Each number is 128 + 24 x the weight over its row's rms, rounded and kept within 0 to 255. Layers, rows and columns count from 0. Numbers have three digits each. The size before them is the row's rms in percent of the matrix's.

# up: layer 5 MLP up, 512x128, rms 0.143, rows 17-116, columns 0-63
# down: layer 5 MLP down (transposed), 512x128, rms 0.209, rows 17-116, columns 0-63
up17 106:140124111098147126191108131127130140133079083086082087127145123139120119093122091158146147092095121171157127156141156154127171097119135139086129129132134111127128151158140131116130132129145116
down17 098:123160113150191134156100127106131162154172155105157103083157118131170146107151149158105141164111127117120122138096132147117160142107127166164118111146124121162130130122140128163127131134114133
up18 101:104165110070124124127105091136161138106094142111120136124161130109073135121152119132123116151087149137146200136170114132092128113093119086143120110140130148117118109158105162096131108138113177
down18 089:089103138138106134119098163159124095121127127127118076132143124139120124116105128140097121108128107114113086113149136116142119144146107139116161128104132132153119131116143111151116112111049118
up19 103:138114159140148134143108105168099148116118112108132131143158123147118120122118096150121110085142112136179159110104105182141122128053114093129103112116119080146172133127125085134117157108116100
down19 104:120107093142109096148134135099158110113144158152131134121115122126128136121134199136143124127104128116110090114167106120107115114159125129145148141100107165067113138155084136131140158116094174
up20 100:143180130126087124142123149113136133127094131138120176131088160133140054119137128156105123155182121182142121145122125111159141149144093085170114081145118132147157106102196098120134159134108127
down20 102:103090117144150088118089129132123094130140076100097088101150141119089138113122119106146130131108120093143149143129116102118138084122136174109138127094113125132153141119137143139153120135136117
up21 114:133106118115104115152104133107145140138105148162150131119117128134148120127117181164146125109152134110111094099137109126096151120134123111095124107092132113134114163141131136123113161156147131
down21 110:118116137133135137140161180095101123117126114106120164135103111129118132128111164097118161143157134150140170148110199143099091160094143115126126101136131151132142112150108110144087193115149173
up22 100:124160121117115099137082135142166122107096111157101105129163142160122127153121111147161125149154124100139123156139139079124115083100162122127121103146150160111121130168118120148141068137148098
down22 108:146154183138136103124146155161123165113120132163131133131135120120119111165106096147187119137099092082134149177154115113146110145128107110119127124158114162120118165155151148131175109124146187
up23 101:121117151113091137143102105145104158111164116130131157121191079113135110110164128129142112085077114095158088119139149134150153110114100117123119157127155113111124133183090182110142130161126121
down23 105:153159128149124070165148124133143100110154145149116096133097153161136126093107156144108121097190063126131108101158131144129126097144130144133182110141129130119097130151113107098103125108126139
up24 092:107133166103116143139136119105121081156178153090124113176120121127082144169157161159142119109120091175113113142053132118132143161126141134113119166100139143129162131129144076110098085159121154
down24 096:135134108139107111119131115156117159094069133149124133092142092119168117099085071128118127118126150123154146115207168141111121157125128125121110137140123157102132138137094116132171156081145111
up25 112:116168100120114116124133181126138182135133134150167148112163129114128131077091102128129115102080125157137118110102145119108127120095169132119134099104114111108077114129167116135155159132156147
down25 123:137146089152145142124145138160137174073154119183171124091156137154101108122129109140087141101114111095135113153151150113111132098108119120144110104108094162130140128099153152129184144142105181
up26 105:129148149114117131136127134098117113118107180091138140112140132076123137110136132147139160118087090131131129130133124087113073110133165129106130116187161119133187131072109119137149118166133141
down26 105:118108083170181099131125107123115138142153111066157150108082125150148103116145150110147142174133152133098121111150131153179091148109090170092129144128129093131129164099136121136136150108135159
up27 097:098146160141169138158127165137136092106113123177134114125147115116135126161114142079164097123144129129048118124119090129122084099104141144167089086124148130109152099132170083112163153143137105
down27 090:143128141109166103119129077182126124117107142102121128138133104107129166154116086146082211121136143101147100123191124120114112135147102161122092147147168128157160109098096103155143134150114145
up28 094:111123119130134122136164139153131128112108141157130141121147114143119107128152171148090135109089104110111122087142138169092098145092180133155086119116144136155093117113096143134154159099148110
down28 093:111111156138170119124179160072118125125154141146116115156188122158099139126110141152122072132098135093147083115131155137120125154131116113131090127132122133130146145152143155135139085145161086
up29 102:130115118140141137153158118169149079129135127094105135153140137134124149112122138138164093114118136142096119139139113148120163110114098111166107153143168123134122142097098163086133123141150105
down29 109:118158108166100143114122123117139142110120155122144171086128097101142119169119131104148133160094091117163168098119105092130101201150143177095123149148096131135149104120143122131132132133132124
up30 103:130086133108101142149126155128136101164116134143122102110135143091120171126120163150167122160107145105167139111149117163121113056145128122125115127064115126149137176141125115103132110143113129
down30 107:168134117088171097131120153129141112141134145130122116154128157127154123122131108137124128110117110119129105091156116113082124128134127151092140086115121128117106148129094077080147144146133095
up31 102:139113156120108163146132101118105095133129082127153133133160120148146144114115143128161120130117160109141119152098076118140143111119165088140144146131123124123113136117073120134113162122117155
down31 106:155137132101117111162110137162122149110165178083123114119116111132128073140144138149131068126116089140127075142122140147110124181138113132114142154116114152119112144142141147110125135156126133
up32 096:150100160111120072101100080160116152156121104111139123097101110144131158099136144150123110097095111164143159129125149127107123125134153124128199116179121128132154128141125140145077125157151103
down32 096:132124111121158197147154120098110133080138143148148156155134154158119113118160161108139121157140110081095120149119133161148119101140125185134141144109117121087120117125128124143142123090123134
up33 096:112117117131126151122158116168136089107137155093140121120132138129132103121106150174131124120173157125101125114144168142134133113111130139075082137112123127152097148079122138133136131087070101
down33 098:159104119187124115132113077091098144096130158149098131165110085147116134090142117109153109097107113144139135164116117142173110153144157145174141115134129167110137111146126119123169095136190122
up34 105:079175135148098084096115162131107127143133148104122089146157091128125099127172121138153139133160171109157133133141154089114143122127122086071104103144127125139142173091111107114129148183128143
down34 103:096141134087169088124094113124141137162156112153116093099136115121135132083114126123134118100108121131124140107130110138127103136130162132156145182095100152121181095072158149155113099126079131
up35 100:140100148149077124123148113110111115107122124104127132144124128164109135101166149156140165091134094127119119103110123142122108109131140086106122164104140097094127136107116134144121136097117164
down35 102:104165130110152135102122124163133131171130105150125137146121168101128108117088149115141125160134118117145114099145119115143163167117126133124103159120114151176152145107128141135103168155116085
up36 097:162140099116141130164144109128127118135118127086106123134115138103090153146111119139112171156126093164098109145182126155126125165162123159107155136105126159102107116125118154108165135180127153
down36 096:072117137172146127077134120100126106117165174133142134142118099092154105120158093114149158105107136125165098074106135127144164138104092145128114116135121125126105133144137088132089149094163121
up37 094:143106116130111158149168145096135124134134123120117125109132109137131132124083164105121139117127112138168120132111122091093148066111125140147091130169129095142114153095134125116187113175100102
down37 098:121133128108133153119104144098120121104146161166143103132115133168117129100107144136136138096161129107129167142117139104155111148097178121160130164160112141141118112155105132173146153123072094
up38 088:092150125108124170128145160136135110096121098149090100119154113140127133080124100110100125148071078145125098157120136164149133135077079135128129141127117086141106158102158129135128123117130105
down38 085:096112145150122137154149120135121112155126120142164143123110116114163152131120150145134168140139143155165113098088106107136137091164148113100102103143101104141117141161076157111122132130098123
up39 095:146106147125130166134102137102132131186127118103148119168156099099123113118147129146107122203140172142113116143098147124130108116185137117140124110146110145107110124138112096152170150130130133
down39 096:108116164127125145103169093103093138110148122172116090109104170160135119110148180152140184139136094127114166116124121118149136133136109119102140142135127128121188118117114140153171131140110132
up40 091:129101109100140097121102091124150071152127149134140097114133127122112096143111155172130116138154096146117133143120054110149128101134117125145143078108155179114143106135106101143149136089159122
down40 094:100108128161073180074133164135109165109130122123129140130165148099147123130172096144132143097130123163152118138169160131100113093158148136179089150118094107155145136101118139138107151142136083
up41 098:139136076109129117137128109089066106116121102114123110071163164138114112150123119080133086136141110150133077127140149137115136146092119101097120142134160134121115130116110180101128126149186129
down41 103:127145191080154141104125133132154143166154166116145116148109114162075146117143189139096143092169139126150150154141095134135124136117143137152154128139084118125131131098127121177113158083085134
up42 109:148151147138116102137142115130134134152155109145131128121107109177121077077122134162114186130097111129077092144172148100134125146144125102126129148125162164068125108145129091161146107134158137
down42 103:075113103140157177125146126128127071152093146116143134095159126089160124163142122132125133138119113121171175108128107132159148163153125147110156103158071084137128128092146138094103141110124145
up43 093:116115111102172117142130118101108140157120161112167092114084139161117132104164147120120134127088119100166097153148147115143117134091149122151114132199134138147160144145110125145079117056121141
down43 094:094150111153110136136114112154169127097135101145120169145134104125129083140108084162127128154135140125076129119090103101091109134183105118102146120119140148066129126130118121126129099200113134
up44 104:127179158160075150192115141161141098128143104131102127157111148118120080120152130095105109118147162091187139137111147164123113101107091122126096106109120163145072140112115110111115111115125127
down44 098:176050121094103086112160113104120163142135132128141138138156113144137164124118127168136138111077116105123108108144103106131134165121131121106148156125146121139183107107114110142140137117123097
up45 109:159123092126115144072151128135136153123154116131093140151150119109151135072125148117140149155146090128104097131128093103108129180121103126112089150125162131135116094112126155124130110129133118
down45 101:136124103141134100145076106117176107143108164106158141117111118159144110152109127097096149150161144140158139127142136145131109140139155167114128128168123145114141168147125100100164147136133129
up46 102:091103127106116124115092156092052129111119102144075172128149103107140195170101106155136157115125135152119146135127105133179149106133126152125131125145132115126141141079146137096131096142127097
down46 110:114139089165101110143149094161094097146151111105093145096096102090134166139123126160120129146124137133149160144150148168170141077081155149146195113144112137125101103121128115133133121096118133
up47 099:136135175158152135137078124096115119088120175104146144097078109099124142128130168110094139155142127122140094084154100145173133097158112137138110131139100113143143113148176103132127095136143151
down47 094:091136119118109132133139084147150099111102114145134119154147148138088121113090143096155140115176130098146147157117131133125132096129115113106131165107140135117146108152114179105162144116131069
up48 098:124173142128158130119146121134093122113151120135114119132130129134142126150100112125186170135116093159154111151100121131109107151122095155114130109142134104155099076126117071109140137088127115
down48 101:129099111135135158111138098140112149134105147145111157120113100096119147131139051115097092139111106148132124155135095171097148115122117103112142100071136140095113136133102149101197153131116126
up49 091:116116117127119155104156123152114127132124136088076131096124088142131161114162116161115136154091113113140107152145126098170081125148110158117158147138137208111119079122169123181111144058137130
down49 102:148139169110180106119159162112126119171136132159172115168123167139119165144119129107164146140151167175119131137105131145139161137094145154122133100153106122151122141165137141090138060149139113
up50 103:100113114130109155111177093142117165132076172138125112141140131130119135107151145146132144152127140110093093167113076126119144159114063145122125139143148123163123089109177126119143155130157169
down50 093:178125127131140102126067150094134109143137114161084120133117139144102113110136092118103094107123109119133163128133140107127099105131151139111188132132151138119099132092110122135094139140112115
up51 095:142130138107103131117072121093102113155095129114163137117164136123130119122120142100105110150156132158121156101157170141141168109131116086136144090107108112120193168120101131113164106127151100
down51 100:142103118168107100103147119126146108091127141155145133145082120151142131124131088150121137119124119108101086148121114089066120111118127164101112138124186184137164118100107080137109078130093096
up52 105:141137127126174127111111114145150087105128113134112129112112120127124141164109168137129085125110165113111083090166112119125119172110147131159117153158122108116123133124128228108105143119131093
down52 109:141154149113131136087129117131121147139091144154157143090073124113125154155105092106117142139111116123090139125159123094080129117113148124128137136155125123121165123124165107097113152116103099
up53 108:118128129155128090141161107147158096086116136132116095146170178131108124161139139080079121173136157156168129123123108114101122142127116128091111106137137130145097114128100091102126155154128113
down53 115:117141114107123144131105140110118109138109160095174151113099122141135130111087142145096149118129124137115156159146151105138140110153133125183113112101097092123128140163075099142130154139112143
up54 098:149138140116152115141118147142177111110135118145080145151108108111128096091098120122135120113109148118101115106168170086119130159147105163126140115181155124141203148132127092131121147114148141
down54 099:099116159145136116124182117092100150124097148111135141103148172121135174154178128136065153122138125135145141148094120144140125111095131120096139147087089093111083093101112119133142144151137105
up55 100:108119122115132140131085155139098130119099123142119168123117124132103157124085141120114128114137134150123080131071132125139165135118185148072133159123132149172127145114179149111128104177084155
down55 104:112155088127124103154149116143135094167132151141128108131109155127112159152142126142163122174155134142154195121149084162116132152150142153162144142158183118139109091135067096137084165096161105
up56 105:137129144121099117130106098115112135126129145133139135101146143174173115136113151129163116083130117094159126131111129126174170156098099138139134168115138125146110150135111157137141158156134100
down56 104:143101121143163117172108108089156122158113116114124113126122116153102164097133094086111094126168171152109162150106104127111118126155127138118134125110102122093097128142132098159121128122128135
up57 108:161104133126106126132110125101162173136132106172113133122088126085149159145141136071123142127155111177149121145144116096079141118147117113100117137105096117130154150155144115138087213147132091
down57 107:132114109111174126116138117104126159117158113150112131097095118087160142115119150131100135120091140143125121136138112143143144153163117110165113121099105113111120126159134157126113129103094128
up58 096:161105109162130151122149139183117093133089130119100113156122143135158099110142139133113138107067080142109108115105126128128100130151160099132083169141152147084160106133136113090130113132140119
down58 095:107124103089141087130141114087137149136149137165160141136140128129118126130129119133114108178122125116159155133144144148148146152085124157135096143141072128098113141139146086140152149125104198
up59 098:102150079109122124146144119153105130137089148167120108114074116118096093123137162151104103146105137154117121123137149155104120109117079129122107133168136109142098165136128120097180107125156135
down59 093:118162117124101124142120122132145105089158106148076151116061116109148116111091120147126112122124137132113092082147115151156104078129106119111132109158112133101109152150136116136123140133167205
up60 108:103149108111092115129160141174136114148134112137095144132111119140119117105117155127100161085167138158130075175155144111144124172134148133169135100123120142100132112085164145112136121118147105
down60 103:119113142107157094124086123102145110107098153136192089119135139130083134134121156130113099129081123128137135079123105171119111137125147117094120160098160069125143120118089128114108158118073158
up61 100:121088150079110141149129130096155146147126099157109097147184112118101097142114144119127191078119105194150131085076119156127114136103126121100160123135155114170125149090164133145119172169106138
down61 096:164147141135094105100111127189130092104150099116134120136110137114146176105169132152142129120103138134148086175134133105129137168126122100143132140159093130136161156108124125094116115096123099
up62 095:106148114149170089139183100092117148096139104140110149137108136102134147151156142150144121156128129140170150140148140140103111135139072155130184110129128122131133173128091135152151149148149159
down62 093:124149156146131145117093102110131100108132130097109125108105150159084107155104132110141103115139111168091109133119133153156128130115172114139148122126151141111100116102106107156081137147120105
up63 100:146127155123106141142123131140126107142144134108124140082134149111109148094133087098149163176119164124107111145143128120133153134135107110117159137120101139127159108101140095154160088136075138
down63 102:119122121143151136149169155132103150128133145132148154144135098157118151127099168129102123058122146112126154098119152110142087170145117115124137156167121092140147133145127088134144167098089126
up64 094:148157116116108165152164166101120151150140129112156127125151126178119115066139115115151135149132056115147128132116089134099135102163132132156097127133170144108090133102100101159100141169135080
down64 096:119098092140115108133100130121080073152137132076099160170110154100090141135107125117122127136135137104126140164152124110145084126106153136130115108143101145140115146089102113136119117157117151
up65 104:110146132170110076139159165119125138150128137094121079123120132133111168123163102185112122145115095147140159128069150116123165163129135122104131154109120148192093117121108179101130118104160143
down65 111:144157160098130122152140170138156144132088093175141117192141110127149125108138125149128137100121128116119137126115117091084104046110133157121136061098135108074190147175135152137090148138128108
up66 097:105148146150128126144135155122119111150164125133102094180097136181113087084141158122150090138166141171153156130103154168111121110146134089137146150115170126128149117131171113124127135144122167
down66 098:160113107117135127131110133106113126132111146134151161068113128085158152148139101125091136150118088103114143134136133085139110128128126136125135119082088118143145153145095114183156119149103116
up67 083:170139103100102110104097166123128139135097139163105141133118140152158127128101151122120124130178149153127170118093116099112154114084143128161136140157139162123164097125101086096131133095123145
down67 090:128156120136118132155115141124136148117142130147112170139150095166105105117150100087154088123113101128166123101120172179112114133112085136123150132142103122100132107157158113083170140140155107
up68 096:125111149138143159117166094118131164072127161119128132153099119135121093132112141114122143144137149128110133122118126114161155135180157173104144150150121140154181122130141150112080136082147148
down68 093:122131130128114134129097166181120118153128071140128125121161116134089139131172095168135141157128118101100137164141103115134107077095107090137126107089131146100129151151141148150143148172120126
up69 096:095163136137152123148113114131122110081115165102099183088135141079114081107162101122144146122095122122142122161130114171112133136126128094140108118176116100162142096145097142127129133145141115
down69 096:166109114155142083141144131093141111130131141149134062143117129183135095116089151159112150130138177160115142111140143140152129130090102124096126151083148143124157138109137111141167129129141140
up70 090:081122110103089127132145112136093163120090092170141104100146149155139116103118132118071143096122069103153120119179186141125073118127144118152149128139151121193147129135130088109158129153088110
down70 084:114120129124071129134100154162128097178134128085145145109141153115082134147143094150083128130089136136124132174148119113137162141109118120102125190104128134108098118134120133099097106085165141
up71 110:124117102152154150104155115139121129152100124132141106169132154135113118114110096122136153136120143132098153112146097102105138116117145138147169115172162177158119137120120100163105166109097129
down71 094:147134130154140139166172100142139204141155127135152150119127114097123159145139105113144155152147142122177148133186172140092137109161140127118110128177131148164126125097100157136097133138138136
up72 098:118177094125118172144126146158099125178117116152133125134132131141165148109138104170128138136080175160167086134148120176125129106100133097125115120126122135100168111170139117151114130112138167
down72 094:136087144116140120134145082093156150089127149144135108127112119106128123117094108132147143137136126103077176130100148127139120145189141139108138083120146126131153162126143117115143121138083108
up73 099:134104126087118123152151118101125106149121137116127143131139097120103072118112114148140122142151095118124145167144166148113131124087116115101131138105125146112150114128165082140145117126152158
down73 098:136120111128131119121118109151139115131097128124081083117141166143135153155127114173111152131087183157111123132134118130164158168167154106132111122142150138131123138124086131135110107110099136
up74 085:096127136148112179135133145095125136132158127106126140069104135184116066128076113120121105109148149165146143087097127089141144142159146123128153125116102111157179155145168108096159125123150137
down74 090:124176131130119089117126106157146147122099151146153116086128100073124122138153129088098130154127109108138140133135142133148094105068114148143127130207153125106082108105097134123128094148134129
up75 095:120156126080146139164170146146117138173147138136158110153134148134166094169117132118097084098123139089116128148109114139093162104105086128109134134121131139067134147136155116114114134105153151
down75 098:111117093186143130144113103105116138091140139127094098117115133137098144125151140118168165169160116115103145133124174124125067129130108118134126148133149133133151058116101098115130113124098147
up76 089:146145125103181106120106171123121127173110157121153136117124121138149130136120100184109134154139151128111124108123139154110120128113143200174123108155116136151137149094114127112122119100091149
down76 088:159118069134101145127126096092128110084133169125125128133104099131065068119130090130147102149135167166130117132148115137141147141110136132088132141095118132111099143125111108125080094169117104
up77 093:165131167112134136119088111138130106134168117092144126140145091164120149144111111189127131111095099110125124158125169111123151138130123129089135076171122110097121106135094150160126126149109150
down77 097:062090082110096157130111143134116146094117138161131130156146110147138091117131173115135125082137152125158131088140082144141119091094127158158135114094125132100089136117151107122128115156099103
up78 090:118155119176145126138165164109163172088142112151092088151103129088089120130119129142097141175121110102140136108138144059146131140175105140146101132135161167159155116127107119099123105107159132
down78 091:105133129117138133151099085123125125118118137123120131167155149120098132129164160125117097174139099128125137168100130145139123133108120123129155186138117166110077139126136143118126131182114098
up79 098:142204165149135106146109202130133109126142107137143126137146122091164110084170138143104100147116111154129104117120123080156124131146093147149111090166170142126172145189136168108086150143119100
down79 102:141095137144159099089128138136141124151111136123156123105145128130127124118129142088124159138139116145141118105163130128131106109139117136156123094066139144170108136075157160157141149157087125
up80 107:123176121118151152152178132138167175127114102118133166121163105141155124149135106116105089124138168122072111160136109120118152131139126096106138100105125122126118149117148141103124118132142127
down80 107:113125165153154117051125172105148101100147133159132135116140143105180144122142146117110171168124114163136119090159147137131126167127150150130135106127119126139122100175147151133130135125154170
up81 095:144120138141154109127115152163186146125125145137090140079109113151182145142136140129117160119127101073145128126125124130133106090142120141164134148147108136159159145087147113116140121128102129
down81 100:080129157131124187103141158083139081121114149097125147142133108111121144132141120102084113116127151122146166116097114153173159147143138130135129105146123188165112107143129123097111128150098111
up82 092:126129130135154103118106152129120101133132115119123126095139123125172151071132117135101115165155132164127079132120164140069145162084098125147134131114135105167188113125178153120128113122147128
down82 097:142095153136132132161126091157135117107124113087127118128141138156155187111155129122133164112137138127112110092106164123125151130085134100121149117154144137156127155089123155133132135122153116
up83 094:159112116113174116072130120119124138118080124088151164110145136129070146094101102093137158149154151158141134122092178120164121102136134159069110100141163161126134069155159155141119103081107135
down83 085:118181129152132132145155167132137120104118109132099092116079129143176109161130093158139097100151126095118125143151099145097143129096132100143147172127119092125095134136094091134113109158160093
up84 100:154131110084161114144138110116123146135127115157133137138107151109148113191127179114144143111127156145139171125120128118117093132141126184144137119147118130132102187105132172103159044125131126
down84 103:142112159129119108117120172160143097095159136122130113148130100115140112128123108136115097168118113098112154147084086147153189146129115086117135135063118152100123108144140114182163119121105142
up85 099:134095111150146118148107163132117129165109104172132129099111162114164136168145151107131124119130138151095174132070161163129099137129099115175138152145119115101141188094126105145104089120112112
down85 103:152130155147082146100185105129114162129128101129169128093088130135157124172117131136117109142111167148170100123109137134131103150133144125113073111157136121124122139132138114132140109130143090
up86 094:115127132116117105074164134130099151124128140138155030121124132139148136141099198127177141154137095104106131122125082120125146087148146124135127127118125102154136131097157116108155107138138099
down86 097:165126167118140113119119168126125113088127127105108147132142123146156102144128112106125100065158121131140150172156148121119124099135159083152162125109117117078162105100135171107136102128112172
up87 103:104150124131167149109111163149152085112112072138158136099158140108151109082137146152142165139128087132114151137144131127128125076138137158143121139109148133154106116145168128147151151066108116
down87 100:097128128141100085121126129129173106148139105134155102134095121107102144123163143107135085116162140097165104160151108162113118106215095137110118162150112130099157146137164126127140070095118126
up88 090:125109189145108145138129102146127075082111120148134124135161076133117131158121129165094147121128131142135099158120094146115103145169150143162104112083108151113120114070115168114104086098102143
down88 090:087158110098140082146117131109174136126140103144138112083099121152175146115132141137142144114154141083128183132197136124124163119071164127138141127132157135181134149133153103110114152117137167
up89 105:157088132142125143102158141113103135111128124097147127091099087103114116156114097097162161157162118130120107132104151151106126100167125105123113085149162177124122126098143100175149115147106137
down89 092:106166124102166184123151133116087123148134151135139139153139100163152153139125152128114105060156153126140136113148116111099076163082120131116086163122131136146121122092122100116093132092108152
up90 105:131119101114126139139077135112117098111097130137119131136157112126157165115161141131165145157114110127140123147112173116124113137102152144097155190137172147161158138166094110169132159120155122
down90 110:116112149133142117109106155085157135140151097115131106123116111100120165132144086095084159116165107153108091109139168120127090119085129089157135161143114151126111144189138098132125116123170165
up91 106:124085130157113129150125141104107136118126122127141136168101129166113155149129105104138100115110144124141142147119096122173127137168097118079129126101114144154133158120155140113095144135120124
down91 096:092141108100168134125161124149124150123100117110080134121144153141157103101145119149142150129139044080137100134110155142112117122120167141165120146186133135130131127109118147128120128119138142
up92 109:154151144109094154135133108104120105129151160142117062084135068124114147121126161165150137140128120157138118124097121137135141098132095153111115128129142145188150078137133122100105142118155126
down92 098:115103095163139083130177120129129158084109129136116137144140153121147091136150140124131133100129193127125182167161130117104090141118138087138151139104113143102104123134097139141108137110118163
up93 093:138119102131138140124109150130120137144118107119159134098100099167148126092119125090103098118141136174145115165131128135132119140138156122119108133150149146094125155146160115091098141102141136
down93 099:091108110129121146141107133141084158137087157092110150125141160067165134153150120176157132121092144098129111105128105120104119120144109133160105144098126131145113139126112165147113089162140147
up94 100:099091121107108120121096134127133135143113152106146173125106109136122108103152111146132075139116151130116134082121174139131144116099117157113134094147145148147133093098091170157111134185139131
down94 098:166126136101155168088156127113123116130100144166113129134105128126151124115165139086122122163137129120178100114132082159147128112140114137129167148144101139081089139081140137073119110140095136
up95 093:144135141160116164140145152121154162107135160124124080131158140095137118110130111108168114141192134117105116136127118107130138144078133154101149134167099143091122093129145095101158153146167146
down95 099:105105108146152025131124076134120123134139131147086131119105137171136090141120118132137153144106170131119110126108108108130133088153140123118119123102134130144101176110123073158123093124132135
up96 095:142120111164124122114140119142116117139129169123084111151111130162137077124183152122107146105159154126087112145101175139124140136095098105169135067139123155145150128156148117066198125117124135
down96 089:130112160129136085156112115129120123125140125129126127142102134134143143142080157095147140120135086154131206105139083082135130148132114153127176169129139113105124084174101157134125113080086080
up97 092:101138142141131097169112148099085134091101129130137151126090127099173138125138149141095151110109110132125096132108131146154145115148126176130140162125120099117151103135104093142073154148170105
down97 097:126144089177129185138146095115128091139099166126126101146113175120141119088125125145131145102153113139153116104124132086122119108121112077093147090150137137180095158148167128097152178098183150
up98 102:103073100111137150132105124079082128159174126154151171102138148178117138150140113151100164151155137120151132131110094155150144131114120183084132135103138126124126114138140147087109130118157100
down98 094:171158153150128115113117189120122101150096161137104107131137124106150131100137135107133094111141095119118113169107174093130105131097177092133121111136147111107108146104098119151123119120094106
up99 099:115099144152131140106108137129106098090128147080156156138128138122139135113157145156119143097150138144174141135104113080137107086115137132127107079160156108117138145166131109129114137139164125
down99 097:151103118096145151157113102162131122156142134150142138131132137092133112139154165131118135121143115108125079156159115124119187149122081166170113129149132139126153149131110133112145090101107102
up100 101:127151166122119114126186143161157166117149100100105109128106117110099143143157135132143147135133094129146112135129066132147119153114112142108099154142167158122155086138084109113126151089107138
down100 094:129112120159140129143086127095102130155139146133132165140140094114147099110075114130088085136157158127141165133108172129152122134119161103129163121148130121116112156123156140083092095156117099
up101 109:141154118127150133123120127138122089141126110137115171155159135171117130106134117160085137120134165149115110109178142122144094120106130134109115108135124088096141175187109106121164122136151183
down101 094:132117148134108120111126124167117140132127099119118111114148131103088125145119133096136101161126120135123086122113081071096132122093131106126138111140106106135090144141109132136112148139097156
up102 100:138114100143157104138095135116149151117134141124117125102096133122144110121156124119140138161128144154117124131120089160143132133154125156166166166115111089190111176101165100107160122080156146
down102 102:124119133146125134101126132140084143105134139131090186189109163183104156142158135153162124156109179094126098084125131142126127134133127112109130127144113132100099121079119143110110120093146142
up103 094:138125136172135095130154123095124087116106125128168132164156184121106120139146110153131124117119118129162169106164133104119127080115149109118114172155145128127133134099168121094091137078104097
down103 090:077111128122102129106118110122130131168138100117111129106153141150113128161105160064117138171088132167119127110107155129078148170139179137137132116129125088121106159125133187155170125179086163
up104 094:111121185165168139172133124144141088077135123110099099145151144125122144098162124085154116082121121123144123115143119101134115099154093138153128148106118120133114130119126154121118148100098097
down104 100:169116107133092137088152178122123122178145179134141155120129138122152046152121131164102150142150163139123140136120149115123095151073153107091124086111146112133147147141133117072142143173154130
up105 113:107132076103136166081131121146123125120111133107160129137127147103150152144136150159127141123130134139109150124116088121117106109145113131104118099093108113130126135151117186123118180123132125
down105 102:124143117145193116122127117131146138128161129136149183140132136108131103177108091136118097119126133087114157116151156107155142133175111170077146124115137118139155158104122151088149084121116111
up106 103:144122131120146101139134136221131103084110144128117157098152100140132123115145090160143147112139152150093140137140122131149172127133145099081089180155094153118095131090150132116131141105105139
down106 092:137124143131125165123131132113157141146168117171095123178104149122136130149151126152099086116116107143153087127138109095088086148190087137127168104137138136162134121119114112135172144174118117
up107 123:163147105133136172151127160130117139185148102107089161143132128159085111113078161131135077122196108167158147132119120086083153124142147124140122086091138102119099103127131120124165141135112094
down107 132:125124095150126090136085130119126141133126116139143119131162128191085206157105104171144110111153112145125133135119110131113097169108115144091156108137096101143095144123126156112115102105119135
up108 111:189162138104138074101106115090095131158116123183115115130146077124160163138134182129143123131103179141158163126162137101116116111114131087137176121094113122128091145141119066126134118114114092
down108 115:137069123134062119104134123147140157122115121093173114100135113162129162126098096147113132134135144139138112108157151130130143173161152109120114138155133115118102128105132120138173090104148126
up109 096:169121128103173154116128168149123115136149145135119142091159095125147119115098116174143170106089114090124142173151153141121132098125159098145128129110165068112126125095145124126129111096119088
down109 096:101131135185114129152121121093080099082180134154153131103138138109139119145170122103142142181133142117108135154153120129129179115121119155141102110135098134175131108182138153116142147161068145
up110 102:096150153143095097173130123144079130111144131157141116082143122157154122105102142130126141116140208110107131086120138138124119126105094138149154176143116127127138130131113124145097136082159121
down110 091:108138150124128137156141126094154134124095093136084181121142113113103078139096162113128115150085159113170151169135120123141158119111098123102098104120139130116101134126146157116155119130082150
up111 083:104141136164105174133145122118119104137128107162133129179157131125168138152136112147130110167127141115062126143097128147163126082120130086113150133141116170146109110102130113126115116188160139
down111 089:139130134090117122113165169124141198129091118099106148164105148171103133093103171119139102166077119120168124127163102115114111143122122159092099152116153113163135142122088132126112111081125129
up112 086:116093124132099174121146164134170160172155109124114100111142111077129147112126142170149103138082115179113126165082112135127139131117116099139126108132091126148156141117147178114190107132122132
down112 089:087140124149140160119122115139147171107143139127172144156132099125116091124144128135091133130095131106152106121157144187146132102135157134115115136102147162095129108156082097147073132144134161
up113 104:096128151112170102113136145145129163143160127078104134138163160149104140110175109146167103156152117111168148105115112129138145182118127152148114119124131130118109123139105141090131152162108148
down113 096:119131109147119111122106130144127110133116141183107115154122129112164124155091108142118103163102121094102115131119137105113141045153097097175142096091168128138109158165149084100108119125152150
up114 105:124161113122152156123140093145160145096097154157153113089120150128163116154125116115163201133154113132149148119088128155196082154149113146132099097096128133081129120136113130128134105097162136
down114 104:115160123130132100116116148131136103099132121114170124140090140144101129095079147136142135129163131119145124133129110158138091193079114112117143118129117124105138149114126105110130112133182129
up115 097:129149136127124136100105123123143123177139177095106100112094149138108127104084150140115135111087138124169156104186119156164139120144147184122136149111115154132114117118131109111137125096130153
down115 100:120147144153112124143203140136132166108146125157152160128155120132130118142181138138168119120147120125090134168088114104117151163120123092142143102135160124143159143158148156140147142139116088
up116 101:111113073128125107156151123129132161142130143135114107135158131116128139121152101115115137115133083168100111108160170102130126081126136103144144145074122125118094108066136133115114142099108112
down116 099:166160102142087098152120153161131152129112103057131115131100144157113108106124170168119123122135117173116146131138161130152121157123147118133129117132124079104099141110130111133108088118127128